{"d_model": 384, "norm": "rmsnorm", "norm_eps": 1e-05, "positions": "rope", "rope_fraction": 0.5, "parallel_block": false, "init_std_up": 0.0253, "lr_head": 0.00496, "dataset": "wikipedia_en"}
Each number is 500 + 25 x the weight over the matrix's rms, rounded and kept within 0 to 999. Layers, rows and columns count from 0. Numbers have three digits each.

# q: layer 5 attention query, 256x384, rms 0.051, rows 17-82,144-210, columns 64-127
# k: layer 5 attention key, 128x384, rms 0.0462, rows 16-82, columns 64-127
q144:527502438456510489475476498532522509527483480533483537461537533525477465489508466469531497508511490502526522506482505536514536510527484480513502492475525532525491527480503540470510500506538509
k16:517484467487474506471533550519490551457475526533497453475487518449472487533571442490581525505510514539565524512494451545561535466558500452513510405489478556477526486457490538451463471558511490
q17:474508508491483536507514481488474495476501503506510500483505503475545513502526511492536507504531500541530519509467488464472519475516484466495474499512499503463477512500498531504485497492487502
q145:489529503492473471468504510523482535498498466511498508482494525476477556529509498490539467479483460466499522476527499532507531463507477472506477497482498558512456489505484492491461492490509503
k17:498502470506497483471493516494468523508479461495506504488491523482469477492480504499510503503515506481510511455496511522535514477509516492517491514496507507518510517463503514451493477527528501
q18:500493525521502525507492478503518505487538539456522528508509470537513426490480524511455490515530512518461472518509474484478509494500537501483542541530467431530515460482520503518516552487475536
q146:509541555509543520510483467466502512478545489462539502562480415499459496517463478483478518471514529516478468502520539483512482502468469523488502505522454456505485485512496479567513543466485529
k18:496457524502547523505493446510512470540548481514510506492511494527495515521466522505494482483514481504482477512534576510497486527471499522493471546495495486519471470491499488546496544459503493
q19:490509501510567514481534481533518500513492509492518512515436491464545469474471517486521465489532478469469505516509505503495485512543531504505510539504490506511484533510484493492514501496492548
q147:544540491478554510526551557497513433493479469494499487518495512505516496526493480528473462501482468501461499496541534458453559472490530497475479479443527562482496581466496504473490519503509460
k19:528534514515496496503446515493491451474508479478492502504524507471496452547501513492454488520529465502517489486487489525491504491482516529493490574517524503549538490484467505541519502496498508
q20:543456517471463547490568494470533510466486569500558479480513541509490508498511513505489487518441492546520501503533508475497493502519506494501536475529481535530551502491482502441518511523476522
q148:517518511496524519488502503450473535467511488511480492491477513520486472487456479494478492534484510512524491516507523483540518534501508513544550497500535468486520478554477517477504511478489466
k20:529487477501497431488507530542511497527494487506443508508494511497488511523508462484499511503513507506556530481483520459528506520504479509512469522495521453481483512493471519490488500471499481
q21:495550498458532479515490468485501500470479426513495493550457515511463454534506518517505451475519535553477463458488492503512502530501465525535519502510490513497476490484486510528508521516492515
q149:533483522509481543522510476513511543494499512481524532502512472558493525522531522485453480486474516537523475497433490510513439540480512494475522489533530520559524496487527530530472558475478522
k21:511491519518484491517457467480515510533524519492559533494503472548547530487543494484457510490526524504480477518513570464487474508508549524444479498504537505505542484516546454497468548479450503
q22:482488503506485464524541536484480482489484528510478504442476497472430522514510469530523550510509533504535513506486499536537480446481488465509528479515526506452514537474561496490532477497505451
q150:500478492516496466439530530474503500448458521520433467511478524513439536507553502511554479470514479529540527509524516509548501469540457483528585494547482511531512482542507452482454501499446495
k22:513518459503481480456520519535500512465497483468408462495480502494479503466511483481538550444441434517575494509451447508519529432539536459530550460507477532529443519553495495465471445540507489
q23:538500477457465474504490503476513496443478525489494468464559508489470551521547486549517489490479524506542516509510457524495481496492477481536501447496487523455538477486479492487496500523499474
q151:517492475503441508456548537473500482484464544509492475473533557485498526524542485550522482494531487534553504535473436540552507460511516464530517459532520546505533464504515505445459478531492456
k23:509502504481467506508502533500485489450471487507476473481499474480496547478510493510523539454481467494527491545448438483502509505541534437523554409470485499480488477493479510463527448496543483
q24:485505499544503489518482487501468483517507508526458498505515492493564517524509484499469496513481513540500471498465474505516539481499513530489496485503470466501516513552505493571510531507499506
q152:495507494496508476494491487529492474533492482487511489503559509489471472505567454497518500511528506525489469520503502493499495542506494535535578452493471462437487485509543521487514494470511516
k24:508496491483482493492473472529528497491530483522506513491476494528462450479469458464503473489480469487499480465538527490515488526506475475496539468474493504474491531496503498481492526492492519
q25:548459517539493542472518530533497501524511516503478498525480535475557502543500525478521512478491501470498517502477488510493495494490495495538466523515454513484451522542494459484513480498489463
q153:473477454498483484529493511537493516543491533483461563500524509464547502534475528473494511539504480438486528529497489497499495503522534511499486524547515524460476505488516519540528482478501497
k25:479532457499464498490491475496496477508510518502518513512514470474479477485487504509506506529522490524501508472481509515481503516483494536498529501509526517488479476497513506484509493509524529
q26:510471478474497479480457492534469525521483473488515492481522530486479557469474466500496511524515513471460528500524535496461502551503513505529534517486551507543509492464516525496517444493506477
q154:498469486500525503524463499460526522493513444470538494533485535534531481528508511416474515540486541483490477489510506470519476486483526504451524536456497514537532504474498538494491471520469492
k26:491520481506501483495534548472572522508514512494478539489491521479494491483520490488483488511483507522506474498520491537509499491493526500494481507513509546502523452464524510510532481514507504
q27:496507499486554483499455490491499517484462493509512525509489539500530487523518508484538521485459547496469457511511524464502478500511508518522503529497501529513487500464469521486507496488503508
q155:510479520502502509488549498492549528519513499474512515482491514527498502508558525527496540494518517509507503466487495482490506495507540506474516491493513514506508484472511477477466480515507488
k27:512499509492483506530525485508498502493500500480500491501524510503508506518518488530472484500491493477532479463519506506489510467481522504486533514498494518482471538545518496475509507523496458
q28:463519507497518496532481478498486524477494457447490533481540471496448549505502505479470553505501486468512518494488500552496517520501523509504531493498525469554515453446539493547518432520530482
q156:472512513545506491479496518497519532497415525507494495518504508478488541526510532475494459453504455483519502473495537496521512512519521468499441494499512535501544476497521445508509481494491497
k28:485544482530522482506504528481528484542483517522481468522468505513487501500520528506471508468508496519525476519514508481502502507514469528476490522477523506509494471518495515478500486538484496
q29:472557503460511534512503486478499486466492455472466505488466458501480503499483527491512483507487469498503499485500488533514457484469515484479527505477492515528475521526499512535520465504494531
q157:534512530493494542497536500452508509492495504493502525488484506488498498458496520525517526532515500558528501497440532494489465513471517432495514502508524523493544489494513514511504508488509495
k29:529455541545495496508463508507492489522478520528495512501518512533489516474499493522479535506500504517492480506483478465483498537519501493471501529507509486529556502510516538496481500512478477
q30:499521469428454496471488508468493535512516492460513514488500517525490491497520482504501494447506506481471502489544484493497467542480473511518502491476478513496502476476486496485502486496519471
q158:526500495500516550508484483492475532481476490498511531574501459492530497536481528484515507498486536511512495533472460430523453544498519477545492492487523524508503504503458526528490509493491528
k30:508491507519531538520520499488493513494493516512459470513468501440495539469532528509491479516510546501502454554436482481513490473497498516502516478493517479501486508495510503519526463495483500
q31:504538502513506461490490524457508517507507470494464521515491510457511519529543477484494483534497523499491493493493486480513492526489473503514515520476547478513456527506556492508497492474511486
q159:518481448484520505491444503504492493504469494479518493503496506507540522478532486511501521507497485528473472507474493502468495519529516507521522465512537497497521531513482449484527528492523497
k31:477495472458519494467466487512497462527545505519551507509507522463484500503453516492484495527495507530494527452489548484471529508508460470475475489534497515522500458513533487522503516492495514
q32:510506493482430492467516539527514503507481497497485496493487528480478518487522480509517499502481489518531526507458462507506523482487522468524519472518485535481463490534481521484477473523499499
q160:505532501461481474496490493512490507513480472476515514512487516501487487536520480492515521515506502500506492487490493528525519487495505494501521483517496506474457500496491479505498479524494503
k32:471520486509538510486521497498487459479504541534509492487546499508514477491463510508494507528492492511499497502498496539468525486499491489484460494522489517505520513473499500505533519489483487
q33:490499516510536515520497467490510480497505499478518509511490493506526504533491502466464478515513515495464467482541538491486491511498487530494471533512505474510509485485485496504541541490521516
q161:500468500530526525498495507484510488496524515513480492502510489501542494470492522524485480510494515482493510528524506499499486517489490506494504517515519489530533465499513528505516532488494506
k33:515515486460469506508524494495495524490507515473511502505493509509484534503532496510503516486502489521514530530480465511511502468484500482506521486513480503498489508506518511475508479502500512
q34:487506500486491507493466469509513507511513512502538490483480503512520489516515485481481453527494541531475474509532530510506488477480482536498501510496486497494518455502480467483524501478493519
q162:510484502520530549502528486479514487496523518498507511497519486528545487480487494527497463517486548488496497531508500495495454534502491511512522489485504497510538457489492516496518514476478529
k34:469507481503466496489494491513536502471532493473512504483513511504493533479504497499499490481504477521500509509497473473496505482513493455512505426532528499496469504511504522483520468498506512
q35:487494495503510493489510490489521503512506526508516517485491516517520485508510514491482499483498523511507501472543520517501501461507479512495482504502513464496507494491521491498517507490471508
q163:500486517530536522473537518493521473506508520509478492493516499526538472486511509522507455478522511493492509521533503469489474495505471517507509510491517499468532442513515507502530562474483496
k35:467523449489464516450519495510520524467509497490500517461495515494486538511507468500515522503522481508544527482505467512527533465542474458495505445500487512503490512468489501484490454526528510
q36:478485513474504477529498486503499508499482520488552507495483495508496492533479473437510478502429517525482487495501497512519529469489468523442480487476467474492508494520513488517530494487502506
q164:497493530515492514480497463468481494525539503478484488487500528503526461518453486489488441492539474494503499524514475506486530476499526509475499526491490505502479470551496509510524544469450493
k36:433472480517489507488472471514551452530546520544490507486508487510478487482508537542442413531527451467476531493548530526476518494537525472512433520559542484532469536533513489489483498443484514
q37:472512503499532503467489487501511514509523531503537520498475497505491500521469511490470441469516511457473513484572535501495470525474505555477501514507479484503525474475480492480536517480496528
q165:507510508470505515489518493464523464525516500500514513510494472508533448482474510530486438482533547481495495505511503458482465517485505528514524511489504505500533474480508504513484530455482523
k37:484503526508516494509511466531499473528550467493546536567547498538524484500496543505447473541509506479470491486503520492477487492462481552464475518530525487521446508517513455525504554479451544
q38:482465513498478483495535506474481490470478481482468496511509493445491514493502503522511527505504486538528515500448515507496536533526489454515507480491480476508516508524521519486487478517506471
q166:490492487481475459503496513487477550490468485465501494472477552493482536543480499469539533499460429509512495482497470563516531454508539476501475480494502513514473543500485482491478473524502470
k38:511525467490487497457480545480502523459505514526449502473492485520478531484491467450516527517493521541526526505498454540545533490539511439499485454484512578493499492467458525486464448504497474
q39:541500507478504513513489509512458505471479456469522503490488490542517425520517524479474499486509493502483491503556466525500476515467527498472490511504484509495511466479531477546508523512477510
q167:443490491497509488496499463483511501518540494487531518538492463521525447498488501489449462482483522510468479511548513496505510509472505497465492498502488504513497453480504471516524551447507568
k39:467484486523580480517504478482463473503519499531561512468453515496500478499523531468461471513502534483464480488536514545482481516502455493456464514502486487532500513437517498537511556471443537
q40:492517468484471466483492509518522511518514500511527486505482525542532491493509449520459461495477517506489467478514501500512468493492533532495485496515488527507514484499502494488482520493500517
q168:516541500479521519477518515452520475510525526495560457495501476529496503482521481527473509477489542524492484531488470500510449527487507491519519488526495481513518483489492507521505500506487527
k40:503467525484512510500516501470531511507517504505529521506538528534508508481496518517519480487507481482506486520538518487472476522479477508519544500516522439464509488537493473505541497494481502
q41:537521486474524480511483529502480569517550467492496481478522469521530448502518500546485481482483521512492490527500489525489457515508500504513516512532498457471526482504528494513510522466474502
q169:515510520530507505514500492515552493486516471495503487537518462525532431493493504525473501493479561504490459527500493479506447498455495513503545532508507478486527449512527496519511540464499530
k41:471501507495528521493484471530521456540492507503509547511508515508532497513515515488424485543499489468447455482550531477505491481468507539474443541489508496556476502494522510524490553478498543
q42:518502516538449523505494494489509498454496522515486529483511481478504521535507510510532527489500477482509501503463463481533511454527520457500473480469464516458455551511468519451491503517535485
q170:497511471486477494499468484505457516486463518479450548445472526463506563501442505497526525474482412484524558483466501536487527477493536475515462482472472509504466530523497489539498493537541450
k42:495498478506450470473516551499476556480439484495457452483488539491472548482534472515536517463511477542608524519447413506457534508546503413500499461495486542457501506499515506448452443571526422
q43:485497507510556476524491474526494493522490518472552526514490493520528495511468515474485476502517518485472470524512523515522466515492466525521496514544541491477509461449528461567513529485515494
q171:487518544522501521516526520509555440511510543487509496518516469489518501521548489531479490530533522488509481524500516466504490527464505493493491498531523499463525485496528453525503537486499526
k43:495511565515520515577444450482562457517564530497569501510525465502518473524503550494455504501524500447424467482509550480466474523464527542475508548474507478489503520551494506528496530473454561
q44:488505492470479459509500511506505505483495466466483473486493512486454513513503452458529514501497494534511501485464492526487532466512520464495530468433510494506508463470537516493500489534525477
q172:499487505493479504440507492509480531490488533505469465463496523478480533509518505482523526499519467518511538531464484538519551478527477467474514491479472535505508450510528511479488482518505479
k44:506490454498497505479538560507511581474497493482442453449463514517463522461512490526540540475483463499570504500504459520563542470578481438528538446501519520474514514532478524475506420517525443
q45:513510480481503471491498517461503512465482484502462516479529497490502520479540508502517532501498471500538513538477480533490529448499502464516492452469503523504479535515504507497480508526509471
q173:525510469509507478450533519551503534543433534514498482431504553512481567478508477570550492481513481495524522509489511561499499463527508510518472468485481518464483482523493471468500484515531473
k45:518504474496454492482508565482473509482468471511480470453461522499453470495488473463564534475477439526532518459523472529520499518527528455539523456459494552476472490495497529441499464539525493
q46:515505505498509529496539485474529478503509498520531522515519508482531448542505540514475493488459524527469478479533536455492461516462488539470531550503503486520503528489484430495517507476472526
q174:496483498484549503544513468493494477524522471495546517507515478492528430478463483513469461490483513515470463477536511470466495521492514547522502496522493485488500497488503451487507547489490498
k46:512520516504523518542477465507501471565551536531538514574482446519542508492471526509453451528545522473486493516519542498426491548465467587499446550527508474512499462511502506586511515430467532
q47:467493488496464499462506492495508464524504518521481524472509519527464499518534503472479517526468486495490474505497492498492511488499528509485521543473491505497476512504506502491501488507502498
q175:461531441481496529478519478489472514509516529493544540462528500496456499515474450446484492460494484512508531464520500542508493492530501514493510481523470492503466525508466506493470452492505503
k47:529491478508471474546513529497510515504510470490526495503477539478508506503480533539516515437503470518538521507503489477469549514498490475527519471523495555496443529518494493444502439503496488
q48:530471490454492485504482498480486487484477517484505489509504482502500522524518473502507519505501524524494515538487478502497499492518482480512511477502490508496534485453525504515509519514485488
q176:469475545484474504461461455506491486472532484476537496482479505465485530503507520478512512478484477495497515536479505536493520468487501489469500514450496531525498437439531497504513493500509518
k48:468521510510518505470512488509521519512511492519506525458501497540499495452492513512508476530491522486468479495533519521489480501499472538484499515509517497509515500522523492508505505488486502
q49:485492509465517489529519460505495518523520481524537503529481478496532483496513478500489476518479505498463475481528507501493475518469490531502507495530494490486507523475495521526465511473492533
q177:511536518486535510498502509475502442505506455518526463516482471504512489495505504499458486530527518485469480489552536507519528540472496534502492502531521476511508525543512517527513503471482513
k49:536507512527534518551459487499536445581519478544520521552533471502513435525490550501455444564498492474445464467552542480454480520447497564496502590512551471517465487529498453562526559418468534
q50:466496493558553505501438459487499491533527463529540538520462487475536448525473499487464466490530515479447495450539521490535485459469516559482486538516506495523453499524524508552500529464509523
q178:524505516528604510560464465489504473504528472477521521602457458501518426482466511466446498504489563502447447518529565437441455548466489576513541555503503450484500535497515512531566565465505553
k50:493509520511536513512472456526516474553544509495521520560525482523515464495485553500452472539493528503447459506515563482466470511445471564472476602529498464530488492502505460556537564471468554
q51:534510509492483514499528533514493492461496523495488474495518496520480535476491478502521514464526461475532540508478485501481506530556496458496496471484469538500544495478487503485503522533528472
q179:527500498547492522507493535494510519472478521451450509464514542479485517531505532491537484466505466512547532466499486467536514471510523473515478467446491526496531510492516509496487467533550455
k51:531523451470456471502561518500485578458416504477456476475479539521469521489542481476556535463489494514534502504503425493522489478487526471486546421486477535474503538479487532440494484535551455
q52:501505498549444504470535507476527529463480587518507485490510495506553547518507508542524533498488507480518489478495493453522499491531502481519475503501481523479517501482476496473533492496523466
q180:486526477480475433480517567470509539511492481487511426464530496478462537518532472482516494492508474459521490525492470509529530484457519468529516420465504527454478516509532494496491476515475441
k52:519472517464480460497503563494498455484492456512485510472486496484469463516494482495488494487466454483518547494466441484488510509500492452515528481469476535485519518475510518488502496535513452
q53:522541517497504529459511533526499496510531482473491486474481492495473488539477520528457508478510524516483518487528515500520474498492526527494484532501463517497533495441497500531524497485534510
q181:539521496507520484517515527460526517508538479503524506479538493533489482521484498459449497527529482480507529464582528515544557513538528517501475509471511553548506508484548522550520469505498479
k53:543502482506496472540550513458517458506495472496466476528515524483536493515500485502497475496494444476520502514532484484515523489517481483487471514499555525502484524490496492519464504511488509
q54:523495511500413508459546508500501528479482566466455469481510521543451523476529494521509552506485464524552575509483465511480482517530506455478488443504511498476541501504502477481505503547487455
q182:495505478490427466451548520504464482473473520536515466444519545494456552509539459529546494476548452535529517507478436548545557466526511454486481426522500564507527479493510490435449449514498467
k54:461505480515528488478484510500557522521518508520490522464496505492515472485489528531500477549507485494495458473520500497505496529551510525505506504524501519520518459504490479494485512491469506
q55:470473488466480459508500479476458525471500473455478523475485555481506520523510485514490528510505505489513500465481507510531520477487500499511515532467522524502497483488524516488509474526565478
q183:475536485519513440461497544431481560494495507507491471478487526535481504490531476487489518522520489468530494429534490542582519492571541477509486470500519539539543488501496550487479436493513490
k55:529480508493500456493497498489511497550491496521486500494499503501524482526473506513475475487457478493518464482511495476514507491517515491473497466535494511470476527510449490471494507490487499
q56:501486505493519507526486473518458479550506469469498471522434474492502472504520493483509504521476546477506505530495501521514532498514446475531500516545452497465480506553510476482513530494469515
q184:486483479450500506520472507550477482552510496494492520472525496508476480460491505523468498496489502471461515533494542562480454494504507495489523528515531506515486471460475505524483535485468491
k56:466465528493511520473485499525494486486497488521500562497547513484520473518463533545470470487510456525472490538487479510497514527489519504467546487510500503540517467509484492527494515478470517
q57:507497493493484503508507526556490475497499497488490485501521488466481557516459502505501511501537484476512535494461531520465484493523500517520467458517486521460521532482522461490480506535506494
q185:511511521538520509556485549487482475504483469515492481495475499459535513563432542466508505509479473482510484445530524481512522465487510499484479536494501490493491519535492485509485512518502451
k57:524534499510494518491499503467487500491507528512470472522511500519525460514504544445516530505509478510478533495509459508503519521490524475457470514479522498522468463507467547467500474514524499
q58:516449485497474500523534530492494537485509536538484515500506543483528533460481511500503488533487461510541524524492503492501475493496483494518524524540496493517495526507464485443526471510497472
q186:466492475497484499489509554481515552496498483565462500545525509471505496494476496520488497541546508454503547535500454504559474531513520489512469482527489513471507496489527540471515449504473534
k58:499516529537474510477477480475540498503469483499490476495477465485485513498497493484529493514520516452477479484462451495516498477512521508535456479461517516472529516497484530482509487506478514
q59:449474483600475532524478455513525490559519550531485514539454472471553499511493529482487481545523539481511481546441454524470492448492482504522534531569474457497471513525520522511506514483409541
q187:499488501513443580516476445599479485485481498475517538521506439511492516495449510556551505520527570502527489523437491493534484566495498425508520516557467456433542439483473570517502494489467536
k59:520506558504462507501469503513528521512506527510503540499526529495504495461479521533517505490479491490494472507480508479445470504495525513504511450504516487471512476517538480501515532473481495
q60:513500496448490472533509483518485514525482456508546469511504477561498493505485507478479554534478504517484519516496522558483503513513490464508494498546491506496521504463536497492514511544488509
q188:511524496513499485476492527485497506542494490522519471498497526560498492522511520470503454475480511449455470492508492544589502496514462469515494514508486521491483447495522498506552509510524488
k60:522471476472507513511511506485521496547503489512511507451493515497483502481477497497513493493495471481530535529507490513521551482488519516488496507465485514539497501484443506491527476473523505
q61:469519483511527543481491507463548512472494509509507510511537482476524465497490509477475487484543476500489498483491492490525469512480510499505475505452492498489480511490506508485482496483527529
q189:529453463521483514543468480508529479510532529450530540545564453500534485495519455506471527503506528496514497502481485424442517511486538494498551482494442470475464540514515504511511480485539512
k61:523493529491482518513503469531452476525531517490527506479477484535476486479521462521538540508508499464458512511487543498476515509499462481523509550483506478504498522467527527522535527515526474
q62:490498519531497488469459545515523546529489469510525522476504538515505499499510546509467444445509498493471564511476492515548533510526491520523501528538472458483471467494467511523517507517547484
q190:583546530513536492575504525464532548498482450494496476511573509501522495521470465463522492521506478494491529476531500489506503487462498516525524520475489484471434516500498500529520452532492497
k62:489502485502489538506487496476483493503501505478479484516472522464499494500484483442474522523474491455495502510508518494489523448507496505515468500464518530521514539482524497488487483505518512
q63:482489482537512476481503537535512503516501516517503510500454514513510472498528518524485480491460544522482526491518482490479499531511455520520498512536486539517501471456516487489520514498500500
q191:502486479496484452515512527482545558504490504477539488516529514504500532532492544560493500498469514478484496497519524473538495519509504496531496472547498496537459494516511561478491462506508539
k63:526492466477528521508509493454507488466529519477506495496521525508499508470507475480475468478495475492497487522501478475517494476511525506529550471505522535462475538498491505505493506491495505
q64:470506510520488492516557484500526472531508539508530475492485529480562491518473470506501499477488486516464480505525521494518553426485502535536477481504501502476507502547493514490517536500484509
q192:471525488485551514455515482485468427501547469518475476501472486462469467476482475512493469508544509558498555512552504525493523524512527548531500526529522512502481502534467495465488528516483492
k64:516469499505535517481500494529482495448475499447492481526464476533469473513489546485500517538490568546492489512514485547527475524492484503518508536505515476512533552512461498504485488455461503
q65:489479513498437509515506504476491470552507474511490508529482539490552577493545513502495451486527481509505523509465483507441472496492510509508478508493475525501499461519483472469515480518457501
q193:498465453534540462532534526514487476557503504485469553479515535493535494480469521510502490485479498560500463500510493519494449484490530536524494513467498501489494510505514526435518502469559488
k65:499505492483511498487460501500475540470489555505531525496489508455491474501465534486454517517480519526511459505489476473526544497506501460486507478495494446518484558504498542514500499456506485
q66:540475468443418527490526505475477488427470537504517499440580510512440515499478513523534530499454445500517483515520487531478475503479526482479518435501500513487543508475511458465480498521519474
q194:511518500493459532467539520492459505505496508585519440504493488461440536501497456497528422493519504472550519558485470534512513497502501486507521472509486519480497476517497523467453486472493497
k66:508499510519483494512483519499505521504519464535491465501493470540514513491559485505502537470486512481528523522466455476501511523521520501498488489498492539504523502507494522485505465492489500
q67:522506483495476532497500473463500485487506456534518493485458526478498530488469497461489479478526532458493481489515519533504499506492549493504506503484444518515479512509500515446477498506463493
q195:476477469496499560504463444516508484493503562512514511516478470492537471453453488460464492475529536499533513589426488492467493534492534500506505493511506502455499475483512445492527541495475513
k67:466519491527449513455469494520557486516504532492502480483457494499513471452517494496495503507521497512487514517460506516463529497472467508519529510501547498460513464505540475502537500473486529
q68:528478481521518484490459514466514508537525486493509504502498486463547498540470515500507470496499518477503497488509524511556459504468499503501516521479509504518466515471491511518488444462523492
q196:493493535525479496524512492490498514479516523524451528523463455484523489472472532471535495480504558462499515533487510490495476506512506494524464538507476463513508493496454513537527545502455543
k68:507488489488479492521508453528464465475523501523509482504518505475502538502531486502479521471511555525491483512481501528457548500487522534492501486518499496479490503517535481505501511516505508
q69:478491504535528532536504473479498438484508521543536485523441463493490514486495542495458499519510525511481498533529496498480500518503495490525484522536459508519473475485505526505515547476502514
q197:431454481519536498509490464530511488479504523507485541496509463518480519480491545533507486474501511509466522562491509493500492573498532487492532508524479445580491475491480552500518488489516543
k69:490494499500519460516505483495497498527533501461485532500517550549536530521494498524472451432501490498474467486497480491509521513496489536514518495483500457516508532484520501532497546490496497
q70:521533489518464522468479497514519471515524480488509465492506500551496554465469483467510468481503482512484472493477486513505440482475527504477490501520496523509531508487493472534495508496526482
q198:527541524473526498507510490471496513507517493496516484495514488435533514504481503501545513526459495529495480501480485502477515470448450516455503495485494497494447529527515464555549449475516486
k70:515511497496507523471503505513514497506499553506514495487509483469526459495512489530500500537511484473495546524502522490502520510489467468508530488506502477521519479508529514509530468511508496
q71:421529511521535484503476434470509473500520544528510539510463479441504456512503527528482487482486508504515495534505507492516450446479519519535526538512506545501434510514501510463496524468473525
q199:531483480493503503454568530503494440484471530512515518480498551512470524472561489556499517461497493524513522556464461501448465498496519509494518488525505557481522487504480456448434513492503450
k71:498522515503472499481481550505502475473504450477480493512507508534490525514473541553485506510491490480514488499469482489487506512500499484488519495520474456513510518524507502507501504489512478
q72:448547480497552454492476537524516498493512479528493515459508475522454454466492451474497506508495488506462474465505530515518571485494529532497519519478506431526480480516496507560507487513485500
q200:541522485507468500468466508529518521473508519496508466491546520536477486459531423475500497524509487500493454496499516524494515523493494481514550506505478446498486522481502482504490456511489527
k72:512464503502517510513482481514482508506500478468508508506447521489506475495503488497504478473517525462508533477557516459485517509533479489500505519481488533494495522485484474498496540522510515
q73:530446525482435514514461524527473466529507541501460486537525519496472503548480549486481490505534489487522504483433486500456472531520499484511457486463520538503505504510533505461453514542471477
q201:523444506535485514522504502549495486545487535505525545507520510509500499542437528484499522492500495477520488486461514503473533502540521527533471506531522518519482486459506480462478495517516539
k73:474542472488497498532512465479531533509501511488526525509490523499504503469504474480494548513527516505493509516489502550502506472502493515508502514522516448452501450480551532502470489446506496
q74:489526495471509440509491512509499500505508494509517499466502464481490549523530461539532519494530508504505524470486526520490525511533471510447498439497553497492543466496499531537488511484530487
q202:512478490482489513525477480528468482494515493506482467481507514481514527563512482527492489497506484525530471466485571508468510476492494471498511483484499480443522527489522456505466495492529506
k74:497456491511481496479525480535504506480495503487479508490524483504496462479499528464538497508490483475458530498517482488518465462492492478503504508480486523490490485529528490480506509516500495
q75:473496508495504485512476473487483516486501473479474486510513484512501535501512485478527556497538472520495456471452509482487497498494531528494494469527527478527490509498487504512468497516516541
q203:530529522524517453514485464547517495506508491505446496520481519510492508487519506510556462462477487493528415469465510454453479522508459520525513506509519472510494539515477473502482543459559483
k75:511493524503485526502511485526453478517498511553480510516515494469493514512480519502524554467514517472520535492519530483501467482499529495514508517466458496485509492494492483504497529481497518
q76:504499523488460495546472457495511466529525496476507505503498496442524487499520555490478525503452522454507517500528498501488521505507491481524492539520518483504450509507509494467507504476497510
q204:489507467487482517486489503505486448516474470504548469489481508528544464504533522486504514505471520482486531540488468527485482488479453496460436530534510522506455489501472487495515496526488479
k76:457481496516551516482499526486527520513480511533524473515499506500532510507448510518520483471485534510504484513486492504496519530469465506505491477534486496545525467517469477498533468492481527
q77:455476557510454524538485443475521484522517473514483493508513510459522523507508525507509513578492529534516482493481488493494523512469488483490517510475524453477495482542500514505506507511472519
q205:547512507492522506430487517489477516536513461525517512513499539522472446415536451500473505529557502519506479509521478524501466513467484493522541486452475542506502484454533483421494484498525497
k77:467506459501488475499509539495502532508507496521483505529441516474489473508465499492494530483462495502518503481516485475523501506531517498517478516504465504528557507494534552447522477470480514
q78:478468513497481525509539505501535531481482551497525481467503483510487491490494482519477516478468501504514480551480503497482505514511509506505531482524483504480515501501483488478545491470460504
q206:482531531467468486492502520464512510471512472481501507484513501512466502533484472497507505486500473510518507488514478514532551470484542541475537477508505526497488508527512505475479458501495491
k78:499494518476502486496473546517476508510503447470506511492461516525526518505480517502488484526466468511538515466508513505495493481522504453509468467505524532490492555502515517507432511504548498
q79:484495514510536559514477465495461488520519499509532532546440481477519457473491550454513494519505533514499510532506482538519470501501468481510480544525480510524469496496538493496476539482461539
q207:483475490491528555536486451530479490515485505461499571503460492515540485483473523486468494441479506494476519543467517467480439502494487494536453523493525495514494482491503488508525527474517517
k79:486520521544507514471460508515507487507521483504522484502526523486494469507430492506482494489496492483484509501485503498464470536487476505494530485464509466531518486497498498499511498460502529
q80:493476470445541478541498521471489486475500491475507522490531505483530539526500495460500504515473522539504441517499550517475502486451504504519502522492518526504482509500520502491475469537522475
q208:430469486496484499510505489529471491510462508468496505457465519555547508511500494454493450456482487516506471534490488540465495464521482503525460541540515472531519478510471477491511508507513518
k80:503521512508460504509468468493508503492512507498520486510503502512518520500505476511487483431541520479466495498517509562488471514501512499474470478521516482494482484499479523486515507498486533
q81:518496468495504469529530538527423538540465535553513472462532452497506504468475430545539508489512498523525551525514500543485542501515447498490499488537526487480492484506486502482520524505464445
q209:495523458492429535467510492554490515494476536515513488507525460472459504509472474559505489495538551525528528522464504521545479545507515430537529494592514436436525461539492531499476485485476539
k81:498453500507475516452506476483520511480480507479496475508485546483538481512510519507496484472504507489513495464476478442483495521532537485494513487459489513452484518513494484507485514493491511
q82:542489513452517480491550516533528517487509476462494512483486513519504492517529476494493507464506477495474526525497499553501480496539498521508466475510500503500526512497500476528498511475522532
q210:472525487470533443468493492460494506516485510515488513468507494485488511508524499466506486493535460483499511478568508559568509478495495529452447464521485541567447528542483473541517458483511511
k82:495514461510530481494460502522477481497485499569502531461485450497456495492523482468484491513492492547479497498522513526505549490504499486502514486518523533532473472480471494548474494487532510